From a checkpoint of a small transformer trained on Wikipedia.
Size: width 1024, 12 heads of 64, MLP 6144 tanh GELU, vocabulary 8192, 199M parameters.
Architecture: LayerNorm before each block, biases.
Training: a variant of SOAP for these matrices, 3203 steps.
Each number is 500 + 40 x the weight over its row's rms, rounded and kept within 0 to 999. Layers, rows and columns count from 0. Numbers have three digits each. The size before them is the row's rms in percent of the matrix's.

# layer 4 attention output (transposed), 768x1024, rms 0.0498, rows 311-388, columns 672-703
102:473523530448544488439544483516496533456514516574470482550465468473531558459443573508512538433515
098:477497495522519561521485504551481500531520498527576411397568524457492559525438538534537526486543
091:532534466478490573480549460489542499463510487537566574438460493543495583530457511536457503450432
095:435566552522518550546447505559525552455472533454495530534576489504485525539468402531538506510422
097:471495564521536473506468464487499530505520474485468503425571527524511525447523528494518542443496
101:488522508497536495517511529495461486531489490500528538530494452571484522442461534521453563474401
098:435493485506624401443463511544478525421383452531524515483498454549591504423524501458435525522413
101:513526433424462507551472435545435571547533547420462464478512516509531497489498494462464468501490
097:486461500525514513484486500549526416474524521561434530485487522426545479554546546519414487468553
093:573546509517452537468479466492489513524512426495568512451451495461523486554502514439489441511440
100:533502452488548517516465470469524506515494482488487474491464403479515543445443430535488506496534
103:535531534483517449448499466530526511527569400567474510499457458452527508469512546475507368483531
091:554464578514505540605470540392528519523533507538473579437514524481424458534513468519558498520463
096:484583537515499518488584438519498501454457464507480464559439542376460545521534523527434482519523
098:467509553550500467487535477519486534535524498562489403523561473487468501479536478470495548484469
098:482506485424446573540545541523494464479515508547467473537573473579472484509458565474533443466495
096:488515503485439540488498569491505482549604411495469493438534502565470567472494488482452591540586
097:468476526425498483501521423489440509455526454544528508499515487496559458544452488541453463455449
096:474487534493455492541440581476514479501475539507524508485508507557400393480575500437524559455458
100:447500469481493491492470466517580466538564469442574500493431455464529485422531485355521501516473
099:563477490548479514439498514536454472468464487493402541489454490555511455515420517474512500416554
094:444489417461513469444465569475498506494474555538534497498495417477581532452454460476516523541555
101:481492513465515525512547533533465527534491516417490513489474414457457514519406508499537517523537
100:473491514507519439540422554455561618470514507488531518477478420510532481524484511443486521451479
099:438509472582536494500468496421427499516570514397513503474578430537523477492508490477468519471514
095:468468574481532532584487578437505551506475553482459479550502502532484504535479510502502460475499
099:530532455527513511518483453505542510499487395509487452572485484406501493482457452526583420468512
094:570510514520518522491471498528439545525502519503487508547508587490512544583498523460487472502480
100:548491504535552497579537505441477444455520539535481480537486503584436549485524449493506479513480
098:519449483475532542508486504495495531462517469524562476485497481557482482553538549499548571470485
097:464432483597551477536462544537525511520509465472551516544556489492510483550463496467550523444479
095:518511435523508481534471551584518447470442530536515509515517471489487424485532479507517523529505
099:490519481494531551474461537550460484500545494567559422524540615498511526513411503506481538560491
095:500546509447537624451508523566503574516469546512440498411455452473503535461503493533474458468517
095:499544502503473500462496477424544564505521430490473546453469544522466484506595544533518560555597
091:526430540505480501517507459498499550544527478459476462476513542473537529495514557462516476490451
092:558525542519435532485533527504581419438450526454462474506583595464510506512512524466441505423491
097:528485473499511474517520537456455459454534477486406472575453511469516533549496527491487504556494
102:505463504498497502524519450461517498566538521422559464589508505505421570573549514502529510481469
095:498568544521520528472559526580510426414552475470471509411460550499547518512503415483499508497475
098:468499488488437530493538528465500535496557480521498551528462541473517475460513499508524478490554
094:525489578412530458484502431473489513524500482515523490468415500527456419492521504504521447429473
094:529501567525453494464529494481518554541568545457495489516507481465459499468540509521476484454469
100:516546552492502535454541477463500581508456544501449474478523546549551535545522551489564446440500
093:426515497460472511495486450506490479438489455521444526479439433487487517550499475496403531530512
096:526518541510536537478509509485451527414429468565500444493452545474521566479497491500510541557535
093:592545519567505515444430532544495537478521541466485492571529555548434496522513490488490460529475
095:491509468529513570529543472473459552496502589525488502519483597515524443511414465553402554476508
094:486466465455545447443475452457529497481484473525530560510495537527450470420477514459474451503446
095:519473446498478469495493504487516520460570509516448602480489458517555452449464516544567472459480
097:523490490499477474512491488551541527523549509522444515519595530457463557495516507459470517527427
099:470570476429506563460467485493458489543442553487489464567481507459484572565522492484481505477532
091:488550484469530536512536468484519496438541489531513502464531492508550495523518521488539568438535
099:528502492537512546550467558491510492493497502499572558518537489481481507457567531519507550500588
092:537506516514450512508526461514483562468554490521484496453464491471525501451465462474461509479485
096:435494573484412530496527510484515497508476455552540501496494480466545465520479502540520534480465
096:534531468467555559468506496435494519510401419424550475532471461559495462535470489467406419522518
098:468503476448449523480529529514470508573543508447435515487473513456531511533572528501524520457503
095:428465482481445525511511452507537563444516489444543521419487495550510526535462476485466523473510
092:523553504554470464550542481479440484429493446502510540474583505462493504539454487545554512466498
097:485460520525474474531524462487424502468523459482572452521523516490494406478510533496576509511486
095:504482571478521566459424493532527497494497505527495480449463428503491501508535447502532544556583
092:506546501498458445496403474570463496551510475616567538570451567543464453514495475514540506547447
096:444529503504448546504533478516459568458523485517509475576538483520518473445484502509554455473509
096:531482422484506502516511493454506467526589500455522475493425484517491494500421518480559472540503
096:477574526471533542509494451500531499497513485525529528507536491553495504491526526478521526391516
093:512507551449501452559507424463503464476485535508511498519481475468498521546473452532486477493542
100:481511481439480530397456487567489517433488499544494438519490488505488528457496521512449449463421
097:522531514517517548517525497526543456449518546529524518550569505598435508437475547519480548470516
096:449526514489493522423552519489504422514515470500501470466480551540559596499523445474516517510546
102:445525495490497527408542480534408511517454468500508554452513532505439496474563500482490492488445
099:543513502500490495476491449531428515509511510485493533490450548525499436495420548525478494490495
094:474455488524511495435552512461441500509432476464497513464544503506531550527522427504448559489518
094:552490523473477465470513455464545559490474481541489508469508457524544506487508518478465508540590
096:493433512475571456542489474425481530462524513493491517561564511520503509525503530550541444544435
096:559525546483502558503493384565487476507531504537544495486468448506498554522552525511496522498512
094:561484484434532482515503519546467571516555474510472476562521497542424408516499508517514523456445
096:514482474450487463540459550500442496440482526555495519492480448433496475437479463504491504516523
# layer 4 attention value, 768x1024, rms 0.0546, rows 312-388, columns 672-703
110:553496514544571461588461496511492488510489506516530540553458511490519427504471507536487477518492
099:537510475565548452492481511541502505493477475479489466493547508430530473521597530541481492501515
105:532562498537479516485499446487525566517493490521471478543511428530460456494538485433473517511543
109:470451499429423513441483472483470511518501530495510542487504498523493442567466484504486469501534
116:494486424593462393535537493498451508508462485506537546436485471480449475517448518542506454549467
107:572534460529611472488390429449482479458512499477498453511472539512507479455432525504544457464538
114:455512486504457532469485497503452477485432448566494533414509449542473454389567476448527473511479
105:535481495487543472475483529542521547546484487501521512456459447495408496463525482488528482451509
085:566479500439539508466558496471458461500514494549515504540567485581452474458481530498498525470478
091:548456535495492524500532510487505456402497489516509460437554480469488471560459516578498576468496
091:490485477508481451485463496439518518502539566489487533497436472505499583507482479480527533454504
086:509527446465537457494534451493514491434522451485432483505533543499433481484512448485539505472440
090:494421431486494507492476562498529534491510524560492531483496549509506531470558497507527563445487
089:503521476569436517507460560468532548544501530489423511572531452479508521564499431535488528531502
087:534497523565433474492483456540551475525533479494480442443547511471555446522460494509521576520491
083:539504505499490541415511488535528450530476476522464453510481491490410524556473510488501478515497
091:479501499587531499467511460464529485476529516511438528505453504465513575546510523569493546449532
086:524538564515494476559416504524539438457491480560466458476533547481501484517556459504393491547495
090:494505387510506557415542522444480508531438551489544492446542532560537481627445575546480514559513
087:483580500520518533500508508539489455510519572455519549419495556481488524466520490505513541596488
085:532567484531473521523522467520496573569459515519464486502496519494514531480530553520464500542463
090:472561446500516490492516522534523545471486553493524517517433523542541523489501548478506494484505
091:477510480511491482487499498506518486440507495510478533602398524576479543536492537527487508506481
088:537489523485464576527469504466504492458404518511484541496521516575495477469515509454512512475460
083:526444506555465552525471456509507532527546526521542544477515530476504527492452474546504522486503
087:529511508442420512549538502523558442517499527525500410480547488487540544477485468533448598504508
087:505461492490500501465566544471525469540537474485469435525499426508570461518600505539491422504487
092:501504532509460462544481500528512543502493492539485510573476483456548504482491532497428522518497
089:520499490486508468535497481527523425511472452445549474492482547494466497454515418508466514510490
088:525504505464435548477470471500497485456536444471472521538459477462468443472532569485488502469476
084:505534473470479569477486366559473436500491470501508504494479548532514547560499492506487509460418
091:508481531473519522527529520413534527444485593443438471509565581519438501515512494490490440478483
088:553457427469488506554561546503479553503524542526481422572500521532501533499499475447527463476556
084:526516484513491515510439514416464540493493450584531523551537510449523466474464498515517467522406
086:496445385530464521463506507437520476478475517478483470506480514522448510450479509458431541498476
086:503513554465456461532452583458494549491515532534576451563479462558516489435460462424529502530553
089:525497555544464492517480465499532552528495487457531519524520491559542519507475503442407471460496
090:606572503550480491558490492516495535458476485525546440452525543509481438448445456452471507517437
087:459468496572451568498485465400485540532482490484495476517552444437529437498543569503553518554488
086:529510482564525489480518523518504480489480530543475450476454466532543505481484506533503480637483
084:526505529524473528509506471549508478509501491490460473550515515485564506439522538504470481442507
084:537502497528499452515507506490528464476557536549514564510535504486596437492507461558490501509577
089:474514489485516525479572481531494461522500473533453505450581467519594475370499454532494477463566
086:511392526496438433485511495487533486437458456521490512498557450466487506524467521502386507486445
091:529503518505449465486465514450481452577570524476565506419487508374570480511524515518490495531527
085:459507502483492506545514568494509468444526448501494536495437530503498475537511546543569489452463
087:470533470463526520451529440545499439518461495559514523496547398526489471469523545531487473496503
088:417566492457542442541569439525512486472404509522487519514429504497495546514476536638502490519451
084:518470440556514540453544553489528450487529519499549428490482433493456522556542456415491496488538
085:523538504538516509580545564446454508520455561481491416499475460563481483473530482468515524497529
089:456444503462482467530512534525515454461459518410569523421470489487450439503505463498498475531457
083:495493524484530457515476508512443506487437564487519554509508499535474461473386447493453469543530
090:504539420515476458414533562541555567411477540521472489505510509507518542419460490517457490516471
084:427430449539488503441503529492505424470505510443466492544486516468499536583534568544571529522480
089:484496475483520440448483534525539461532454411523522531528490524504552523518505485475426516496435
088:536419397467551479487482475531470539551464488467542562528470533378517551381531425458558519475501
086:511498534543493459494423500496487493537470393468405535437508497565528491463490500471505526497498
085:421561478464543517426507479542550436579438475522544526460508483493501412508449573550522534446524
084:504490442441590525536539497544531469524558491558495512540435456562542531439518496485460461504512
093:456471520556480513396501531515532468489543536518490504479457481543523512513467566531440496538446
085:514470496500444601468470450599515405532604515470509499525548510515421562536503545460483452554493
084:496492475440507566539624495468495523503474549522482484524480544471534508505481492478479501551495
084:453424492430526492510454515479491569550448509571498462438500468503544516509525530519569548462481
088:452489506544569462522518555535534498475492536456489481574531414524516480492528646472516472479475
086:482497552531488490531528539488433549488515504470479477498555537539509489475548480534525440497469
086:500529454537562498516526493531469447467527451540527509477487495501516490524468535356524584527477
086:527430538549515497555508480480559489505428484516500600558503501440560548515564453506507436432479
086:526512498529529482476482471440488477513526486434434530520503557479550445525498437516456480593537
087:512497520424482511498382485547534540533545488422497482513519564465455467499515475476501584522470
091:506511505492532529621502541384548430430499513456481464488500579515555505576506495473545571537489
088:488522474465498522476485422475526510458541498486489421491457469495492492490461565489509488538488
084:538579450457467448493583505529490514462493452607512501549506519529487502512471453552507521525496
093:475471496549422515536466519496454487523464517491452476535441534509492534497479465523490479470482
094:519574490514572566570468541520509424471475478551546467500434534454519493501514514443472466517491
094:525540503516450429578515490461573505453480530530527457512517498512489426535480500526484536584480
092:470482500567491446570435493499514510531442514423491532485503497481492552473473529482500529518464
093:470527514504469441460486444532532518523533511465518534450488531538505479537488510536526519534490
# layer 4 attention query, 768x1024, rms 0.0527, rows 320-447, columns 672-703
095:500515507462580463512547477485485498457514479518447565474482534533564510476502478498503503499467
096:476531521498472463517471492492428492475455499465498518481464459606546559556457508504440497503526
103:503493534486500447502466470474504507495495480484534412508504524553576456481472533497537495441551
095:516569535534489483514486585519484509465453463448408481407440532471500494514559485456416458477491
095:468494496438482514488412520477473565494508519507514380487504540521448502520497534509527548531505
096:467490644511519494542533570503503549532517480500513486432506502529479518510499487503444544467566
092:519486480541468499505478487466504523468498436543425503432458445438431542467556527466509496526511
097:511491492499493485498484479562492571483531546512517480509512544599470498493506566469522456508438
103:519497590481480504511475419458484500464598497464511534501464448555478474484504457487522493494482
092:497470454534503531518513459570524472526539509510435453589439463551509496525509451546475506581506
092:525490530504508547498581468462513496508532489486416463550562463468437482484544494533494431503539
098:478494561511389540449440538540528473467462499513466504552515542452545503490477435470449459480492
103:486528480453478480510532468503509485472440541502520435467437500475527458428491601508523480414579
089:500498541556500549544552467472534522470458492462550536499520470473483520527554579566554501534467
097:533466449514483394503518556470427540519532513536468532484462443482515508519486401575517440510452
100:551508423466540512438468512490546472596492474516428512477561501541508530486510459427509453520480
098:481502493545469443467523463532487496455548543492460483518448499467496520492501517482510486436461
095:460569553498482509548521548529477542544467577517542503562539559495512531565432459499461531574520
093:514459510520513508529533531463509489558468425476497509456537539459580447516479460504510508543562
098:514549494471519511511512467534494482506493471546520502506460494528499536440468396505473566504583
092:537460558440558460473466471509539464493436457568553475466476548473509483529463507480486453490519
097:491456486518459423448491505483539482438502514461488469500493452504530499466482450479484504526540
098:537451493466559440520500507537510618489620503514545420475518407450545433424472556530445504500501
098:432500472450512497495443474550485428502471529458556518497471531497501512524491460432445507481541
099:477459571487439455494497551509497516498478452515494436569645534499493548540496481488481471471499
090:478416436496519497523543566482509494519507450476504540558408432528493516474520483596513544538465
092:534538398526520513496486490523584472473460419543467512530512565478419542474493554555497551517521
095:458557503528532491495515453435488516451580401402424461508494451454531568481485452490501566515453
095:475447545474557538564536531484554414513532539539525526491516531467436431478485501530423473522494
100:491529529501457487467529499537460491476529415506485529460476575492570556543500442570499439514459
100:482518507488443495491550481495465529542528430446551557488458492516505491553517589569468562456525
101:504484501457477490441536515607449457494456520468438468480520524474489506543504412443528477614452
098:482536603502522480505506494480513483529454459506451540462528513597535560545523429447496467542479
100:520455478478502541436481452502463526492525500581426550463515448552502523490535545423504562502508
093:539514538544499531432519559543534568492498462440424509476534507432503516538468488505489483457482
096:479531501508548530496405530488441518459468548443491526481481482480526474468484491528445556527534
092:519482449494518483517541490514467509501499496457518502566505492520490442543546445519573507581486
097:479491505472555464473589466500489507499523494565461500534477511469487535466462495472578553403503
099:519557542607485511495459523464538419545502521512509503461463494498446492464492470411531597496537
099:493498500438587491586528466500485484466496506508494479488431471469537505533462486489474553453468
102:440582456501477483485486566569535493392505471536502501474494496513485484523480437479496484565382
099:495561533533489514613503454540498483524470523568449423483479522436541465469582497482464411470530
093:518506502435499498461491517515544485522537524519487412462571424475594520523502511484523420510477
093:438458359504481484488533460468541433471515528530533499483468522479519518526441477507485546491460
100:543499508535529570472471548560495518512513543411433581586467517593467530598467461511534541512535
094:584511485517546476521561523535502535541532494482515492591504501495508523445428493435550508478400
103:453532496493578499413513519546435499501490383538519599569489482506549440503444505534536448505457
096:486461516448551524539558469514467516546556487441558518507451497539465496518489539477503593471479
091:509495441506568508516530502573426514497557524454482533473491518553484509542493518536520546551506
096:483518454542455480467457560579432470490548490439516520519472521482529516551520459456554555516556
093:526434468499463442611534408473538466548452501454445485526465468499496545507548515563550497494556
097:495523493524505573488570502555496504521502431507459529500463513527479561487475495467511483548469
096:494530453503551488547477479541511459593524517383499524489468514546418512429493499516520550522527
096:586593557461555488553497515411544488386501508489474456475470450403556481511524535495517445428507
097:493383528403544457486430517499541501557495481490505537496569484577557506482499537555510551542554
095:499544465481461462449545492565429459505551511581467431627456502515465525559535466515502580422495
093:591514514459585477514496520431487558485523494519441396495513514531420505516491531463454510549480
103:490570527531471456457503541554487441400495494504480581511476495526483510498543490447510514490470
095:488438537490518426555488529516499454551515535472551500412554466506550508467481557490518520421489
100:421507449482538487487543507531434503493538557402517535483625504497394478500482463438546472608536
097:477526463462548524487524529466418506506484412517500529488467480547492483571449487540517415508517
095:494518530508407519490553478508449468497519481518505579508507479472558469544490563521536544479432
093:464563460460483490610496543520480469490536519433462489509487516537425510552480531539559454477488
095:496582501466539428467596531565566501445534461493421474500512519467508484512528524442536497528519
092:474493489496538470568512533507460515505501447437508422489510505516510521499453559399473521537526
093:493493508562559424439507553465488511510464524554458482486448501447538459479490508476452503538401
093:515492488551506548513464494466478455477548467479517516534513481528474548491527535513547593486452
095:488507523448518506536501481499485562522519502546480522480545521478584414477440490473483488527451
090:497530564518569473531448521532451480463509519529631438451491483510457500485486585543506506510452
093:500528634445508514544514503534516445513475485486436542493480513542469498519480546492464496484479
095:483482533523397487546486453453476554555437522593516522492448388515494492536448459524529559560544
089:494491451500476486504535451528498521416448439489504428488550504530486497521485344479485450491504
092:482413567426511457556497498436469495537482482526592468559494540452518541461525455492477586431543
089:539521434488490491517563483457487566430529456490532515551442475449484532494497510527489484483461
090:512605546490490453487559550504582539521549500479432519493524448530536466547457439501575540432466
093:479428484474470426554522528547503533529520548496599495483445459494478494489408519494483459474563
092:469537464423432477473555477507423515518528488501506496528513472466497495533472550499506420471517
086:507525508533576510442536473536479537438486493487488488483492506478390459413482488522489522513530
089:501504514528414482504503522566488511500497496440518574584499474493487496510530508516554526479520
089:505463515479513437442528449518469520533512497476509498371508465443487437481498484534460523525474
093:532440521521592435422465528540493549475552585511461506511446484396488549527456546469513579474512
093:474446530529506564548450523478519561491498579485524478498489568559482494539537467484375476486501
094:499474537522595510426497499468549562531476432420408488472503481475534519535527426533518458394496
089:530564465558514458507419550506482552469484473444546482511506534488498490563603510514559529482486
093:501506463501482517464569462452476567488576518480502518491542486456467482462479513479432494478526
095:508476565504493491452484545437493524511461532545451531466488417478474449524488621523519489524464
090:478558439597535535490449450411464492539493498476603527520523489473518512541482510485485535478487
096:479523503540562469572516480496562517451504477480495496521476487506453503505447442551499499528463
092:526408532462524452508514451468548411419532530545505493509530470511476460495489491581533454510446
090:546438503470615428482507505468557503518458542440488533555477545514444478482525507532465474498444
095:554466498519498534580509553493495510463514454482473515404548537545474456483467448522575506539602
092:506516536588442468512469516533436499471603517433487500454534467578549536490581529447474489529585
097:460499566599535473469499488470533487455469532531507536527526541452417483428476434470470509447517
090:532468507544474505482485459538571582536527564530506537489486541526508498545527446533438464480456
090:497453511510488427503472517453532519520507524517485569504500502495495480517441534454521393518508
097:531497485465555512447521549576563511493538473507459477565516473520528508500452384437468472498390
090:419518506460501520460501511527518496503473457598457415480514499515508490545513464475504492568563
095:485543528488528514531563541480583542481473562504506455560520482525492456503509535562454495486529
089:463495533510495557493465505553497491479512506537528460512523495451522482522551523488397511495487
093:519477451585501470505479474461528552507461537508476543494520473499386560471545552538487435505424
094:460487510515481472471551457570460488516481535508550524489531563516567517423516516495475486495419
093:562486421490493488489436429484502535509552412509556507512525512477525528374484520488534517495465
092:485564495532509545572526555507494516514529448496481449504550566561525548469545499534535457485432
097:498555438538486478509482534478512447468486532523526531497476462517516453531468515430511491580434
093:521520561413534490450426479440488498546483423464540468474496483483547514563475532452499469488488
092:490466533469499476449467513446412477436555537482518512493543423462555516502577460476476506547523
093:477505461557437515505511508515570463510563523453477478492528478516496469573426468460475457529514
093:515439515478533495508506455446466461498520449530471538538494492520537501550544476531423515504448
091:610480454424428535545469504482461563523544535421490552482465522541523545513546484497446418473461
090:599526463531500483441554450486536483500511490411588485500601516489527521520484524530519594530497
092:479448570525552489562486477518466584508501539477456508462482511468468563548450474517572485522490
091:489518547458487525415481504466544551537547514435499458454537473449530510503538489553565490516466
090:506521536525456516473549589568460423523501582518446474537528502440541506474442452491442516381519
091:497468566534478456570479489458551524529506472504525464355560545514448437472404544500531397531470
092:482473443493583457481515513507494593438515543575448550557597526484442478543538504531433466499541
092:559464565511500447474519526517463499500505515428504570515541540517586513530549489485504476450427
092:459571531477484496451473532500518429497494544485537475456496542531437551497525448525510489471469
093:442477477469528461475473438568555469478497550478457524531514507488530513517457496417488507541484
089:523491468438508534485470540506453486532471456494506491516510479509468537548514524543362543500463
090:531464440535487519463511482473526555499523509448561459558508461497455489465478567539478468512458
089:525544475499472455558551441491483479422515523445521514518521462459489493496434501531556545513461
094:511513517419438455567562470473467503483424484570541452498465473519440458514447520525490468497504
092:479529533442514511471500457441462438496561529514545546544442518521470529551504494486496546553542
091:462519552546495536501533445481539490438514477521567546519536397562547590470490535452501468506477
089:519477457433517507519448505445482438551510560521433528561474417418520520554510535497517467514556
088:533549577546454504530509580556483432526487517535551540466480567530518516511471490572466461510445
095:513509464510517486510543507482547501474481433465551551494410514474518534456524546487526509504518
094:455503454559521492541504462473570435476564464461512507520476534481482505528568500553482451470525
# layer 4 attention key, 768x1024, rms 0.0519, rows 320-447, columns 672-703
103:488511510537516460484483514437471506412514411543536491459478494522483545387463546578525436541476
110:523530373517465443532486510484492474560454506511514497437479488520464587490515529495507464494531
102:490550481489612459470509485484487462505496546520566453454457503485444507410525515534489488478475
103:515502510409499530469450630459445503482437448568490498483484463510551439487461519564481548524463
104:499494461524464534528481499546523500507488463469503525488548587500483525492488462559546482512400
106:503508525469481559483500449514517565563528486462473558577496439504467499484498416508458507555511
103:507477547431485501446504485484490482451520470530468472529407514465528514493489545459533464474599
106:515469538521492575535529502544556471541417536545492550515550499542454501494459535459524549464419
106:497586495607549501513418498465491462545470491542513413492551502473482563473484526492580490475522
102:530418573522483566466480520491346468538538483448542428521526465469561489532399487501548507497556
102:539546515567508533453500541467469501519535481484461498469495498547479522504514537530524513456548
102:448525447538528468584495452430504503517441422510574520483448505509470518475530540597539460516449
105:453604486549470538539518516489396512511471505527523543444452539515484425530527524488546527570566
101:487574460458497450580473574497509490512539419458500596583509462512532521523559537490520467538509
105:462530516482458373442483496457460471430452578519507457531468503434533484464532500491483497423555
104:530517493533568561475506424463521506519436497456500559494446458498504506508462547511533602499573
106:515483448554576490491533510510579542480510435499514494558466513523515410526512449475492533468497
105:559488531577426486425519447492560478486492475480509526474517500548418386495530457514506516474570
100:504427549451507500509518522491530529516433449492467508451474456516501496468524527520461463628517
104:437526543562546524478532526440488540471508548479496556547496552482506575535482525474554457517573
104:404498516530540510479510496454419563531516533558525446510502498505483548503521511540463551504455
104:534481492484556537522451556525504530423477521531465508507561454469520484528448497516536513493458
104:514529470489488572453488481487612540527469453520491532487515473472489481567496515546522508519506
103:523501524653542459458567474496453500455497522449491507517515575495523547502500546515509520502438
105:429531501520507491517509518489517501462574453467504452560499554463479539581469517512469580484482
099:488522470512581539431491510496507530500498479542486599523472511487521505487492491474562514533472
099:520439542486442530513389501525469519467526437567526475443464513524373484450538509476467510514499
102:494531534521601465522510543494443542503449472555432487507530440446453517467534505466543502469498
105:490467553534453491509436499484583444442476478513504529520536458483528455536463486521527542505517
109:512467475562499530510564499494460500506515491501461557443512433474539439466490520417484536441448
103:540564532428506562513515437430488497481491555499533519466512495523471545510507502467559443443517
110:536489529508491517543487647475473516489534581462569546532552520540539513443552518455459530479471
106:508495603496534498518473473503506520421515500520467569510494534550475568504484494555506489484482
108:559450552552506473495485427468484447503538499470508549515478523477550511502532512477519491536543
103:539470431478462501508488467490495526528504492498572519497494495478558563572526462495506556488498
106:555550480407424519499561554421533575491506526441504503480446509450536479495490459530530501496474
102:494464517550512564530438522484533478550506470494498565559466511538486518403527464523454458499521
101:447453517554562495506479520479528457441438524546577499572431568519514497510462494608424577439453
107:453542495494493469569464485464479549520406470526559503460518517540429567437479486525491523560441
107:486517508506450526446559536520511538498465453492523432501502487476576515546447492511466459530437
108:550469512481570481530513495554493439463491516462451562526515528487477466441546516463533544460454
105:439471482393500489528511417413496533429432476493450539535506494504444491507499476488580521542515
110:473504501513513508543522476474464462470566500535486545500511499525455506519496503508531517517525
103:470459515502527476473509462519486548602494425493513481572547560505564498452447517520467516546534
110:475447522499468517451499528556485508400393569492551551420441452523437506457459508526578466470494
104:612541502477466500481517517480454469551488479578482519473479468518509482523471523500479492552590
102:437437512495571474483509506466497574470510552516507531508537485447485471446486464508470516482426
107:500479520478536485517486483423471480489536475453515489549530500517526516523478471447518553516481
108:477502469496516537525490508529470514512541475483537497525543423531521485452465492428519494456524
106:488497462530547503536497457495495547505485495429489506523512517489512486468578536529480479463516
103:510529421542492440440515483543501473454546499530556592520517539504470497463562488562525497520536
111:446494481442520460537531556415485414473467547568546512442449537417408532538543532551492452468443
111:516525444477458519537499546555477571533547441553526431471491477457477532544533491487512443509549
104:473510482478510469400523527485492574514459487561460473413471556496497519472464505472575469507509
105:536505530504548411540514523525547510518541607495519517532504586522494487517514518492482523498464
108:511536440517524449432437492533461486456415442498486489559526492555473513494491449464508476426490
105:509449533494530482521479578546491523454484523517485413530435469502487472491420475490414550479460
105:517552515472459447431515561473583513430580589435519560495457523402465491533493558476445521465478
108:444531486482446518520488535459534464494479522555463421572461456462494490587616453466509475497486
106:516542511514500449537480533499531547456587562498480552504472516513554450435489495497560477465491
108:470482493490518568487549526506525491436450485462473505515505493503551485414454514516493480472501
108:434443515517502480510528568536470491432495524495458454435573530501472554395486534458512561529555
103:548505500521536477534559480531526512515520528464550482457559515471508492455537494471480421586528
104:479471529466449489556506511494527496479492579474480546515432501507519448557443457445455558496461
096:462431604510566454444578527512474496563444507509508513491532495500477530451524461510493520541511
100:484401464492552517522498502535507600500482478561498519471493471496492460415480547408500504466477
099:540502492552467518465508408488516532508540465569519459526423528445509478545508539454529568515516
100:535520591582480538520517500420543550510458484525487527491505478522534454512472538491485439473502
095:482514507446480491550464520488524449530558469545495487481488543520484439448398542508510464545512
102:531524541486477530555522473547572456528496420497523497494479481515506529465535441483553503478501
099:479485496481546462516438446489533524535516520534509490563517495519479600487510555459523489478529
097:479502511464541497414474509447529531525500504524459457505566533568460544493485450486571515548501
101:554463529451500462499579495478546451548480535534511431596472472514502563552551467491522463560444
095:491494553453495446515471500459459476494455518519493512537475505581569503428462440463491492448484
099:496517575468467533430523482563549475518479515461541507585490501560478579507558527438540497522432
098:512479549483516478421560505572517514474520457541525545555436518467452473542504576499516506519450
098:492406488449494486469491524493435517473444546478517479543546476534472572542454530524446543499573
093:488526483560488510468540437492522511433466503423471506513463529380458440532399499507603497429457
096:422464451448581517492534538524509398529566563499478483550552539522516429524457447481456534558445
098:478482490555474458495448476456565427581475525435493502487482485486483487507417496520490454570467
097:486488480520479569377472512477453556459470517505494580539464463456539508472482510433528541531483
101:495531487501505553495474532541473429454482600468481545465495497594510490506475475500408493551477
100:537498528530583431571519499417534594580558541453521499503521436438558461495489489538551465469499
095:477488474520498482538499510464536474504500536476478478499434499536500448524441513461519523450503
098:543499558496493499545562510521510498518528525458472477490470544544460504463468490541446499448476
101:428527484549477470469486500522492482479524478559453544528524465439504474486461565454533481454546
098:449499494559488562586456476562492491587525580498545496508503476505491513521513567498510504470506
103:503507489450547443500578511469503481512521529483512534486484555571490524393505450528451499495469
101:499501478514579502491456481536530509535574465551442531525563466542434561517386468506509442501448
097:476542519494503544546492522513517527495474477450525591548487453428498516453478460454546468561486
104:555508487472608554538441553508536528457541492537424522458425499543517478550558488535543437553559
100:537466470556492479465426547524505506548499447520534545451513445499519499517469514474428480529524
101:510541604531556519431522506473518529523502486504533530494392511507511437498532518533450460473515
101:437500454482422521416457577571515478538500495573525516513446491490514536522435493500491553522489
097:560498533544453494512495548498539564571522444495474572491509447551468503462462482521454507443535
102:468496520479566522511516484469458477503504467499473441523491485543483451538484503480523478500505
100:506470440484503446495501543460496530493503474574474516453539483505538490462474493466444463561507
103:489493480561480495439475478510557511501547495494544552486516487446455442501507435457484492523512
096:465527557481526530486488507458577470490516507497544499446499518513454518567558544516524519500471
099:453531448526553486535532452516502462542523545471502470467544469479557563491488521492474558472471
099:499534476467565469536516464473489533472533447542541475532491505489480410494533531491476605575504
097:483439453570550498514547450599543529539503490484515462519522556510483508506475518385472562466428
103:569488497421512509464402512561485471487609470509498508486524511492536470509484517480455471500483
100:523567575537458484475486481559497488595500543520466513419554504518488461527517499466476515535439
100:571527528484475529432518482552475477467507528496496483531462421530473562475580476479516486474520
098:528503484518489448539543499473504466561536510499493437529533508435497463534572474503487499490566
098:504471455467515523518519409507484401550545485501562547558547514544542489497510537501521470490477
102:496505477461496505557468536532505469520510433515460469543474503437576525447508459493464513585523
101:552464471509513433400511505515446500507560483550533500517506438490503506523493500484562538539467
095:506555390488549454522490530436492467528546421468489480531552469464468517527473462494474454520503
098:539497528503516488456462525534495542431554563452489425558488545455532517484406466398540511437498
099:509477427492541529533518537486491451515477439463507417499493485477592616493459539449528471488510
098:448471460499583492484474519551438486540456514458418500542405494553564485496482475527511440470449
102:522498505596647530521503464518464449463543502459415471459475492524432464527485459518475444558478
098:481425531472487455483474523503513449480523501492482483461548556435495498639497441406509481454520
097:442454522532508468465601511504513434507531550440466438537490544460516567441551522525468452518494
104:519580504555450420439553472449565485577509482454479460448592479531516600582469464541499450500521
102:468480563484547497409466525483534462456481526484549453547492545485530510522472508472507488515531
094:509488483515570438555526580466500502529452538507482518500545480511474542514483551552484500488470
099:508443520454575522458528502465524490475518515519470472532558554513490508472493585418514513566407
097:516494523497520518499392409499492535519481512454579556523546492538484516560410485475588535544492
098:459440450503495601525462584484473489563529444469486535523546499550487552485517506512541473451482
099:492527502447485432473498444457530474477483540411542453517484527477456534498591446436497459498493
097:588443481495488456544535515491558497478498460488494507581517457539520470500493554471402459481451
097:542427497471513515493471459527567491467509555509451481538591470460479478479508576535507545594465
100:472593485576507544455406553526522527477473529516507579500546495507509505518487494479433522403482
103:519546450460484514481525529491535461469517464459468546476458509457555454475509493501480588510546
101:487495536510520467548495447563526429462487479504532516472488523448611511464546492455540519518497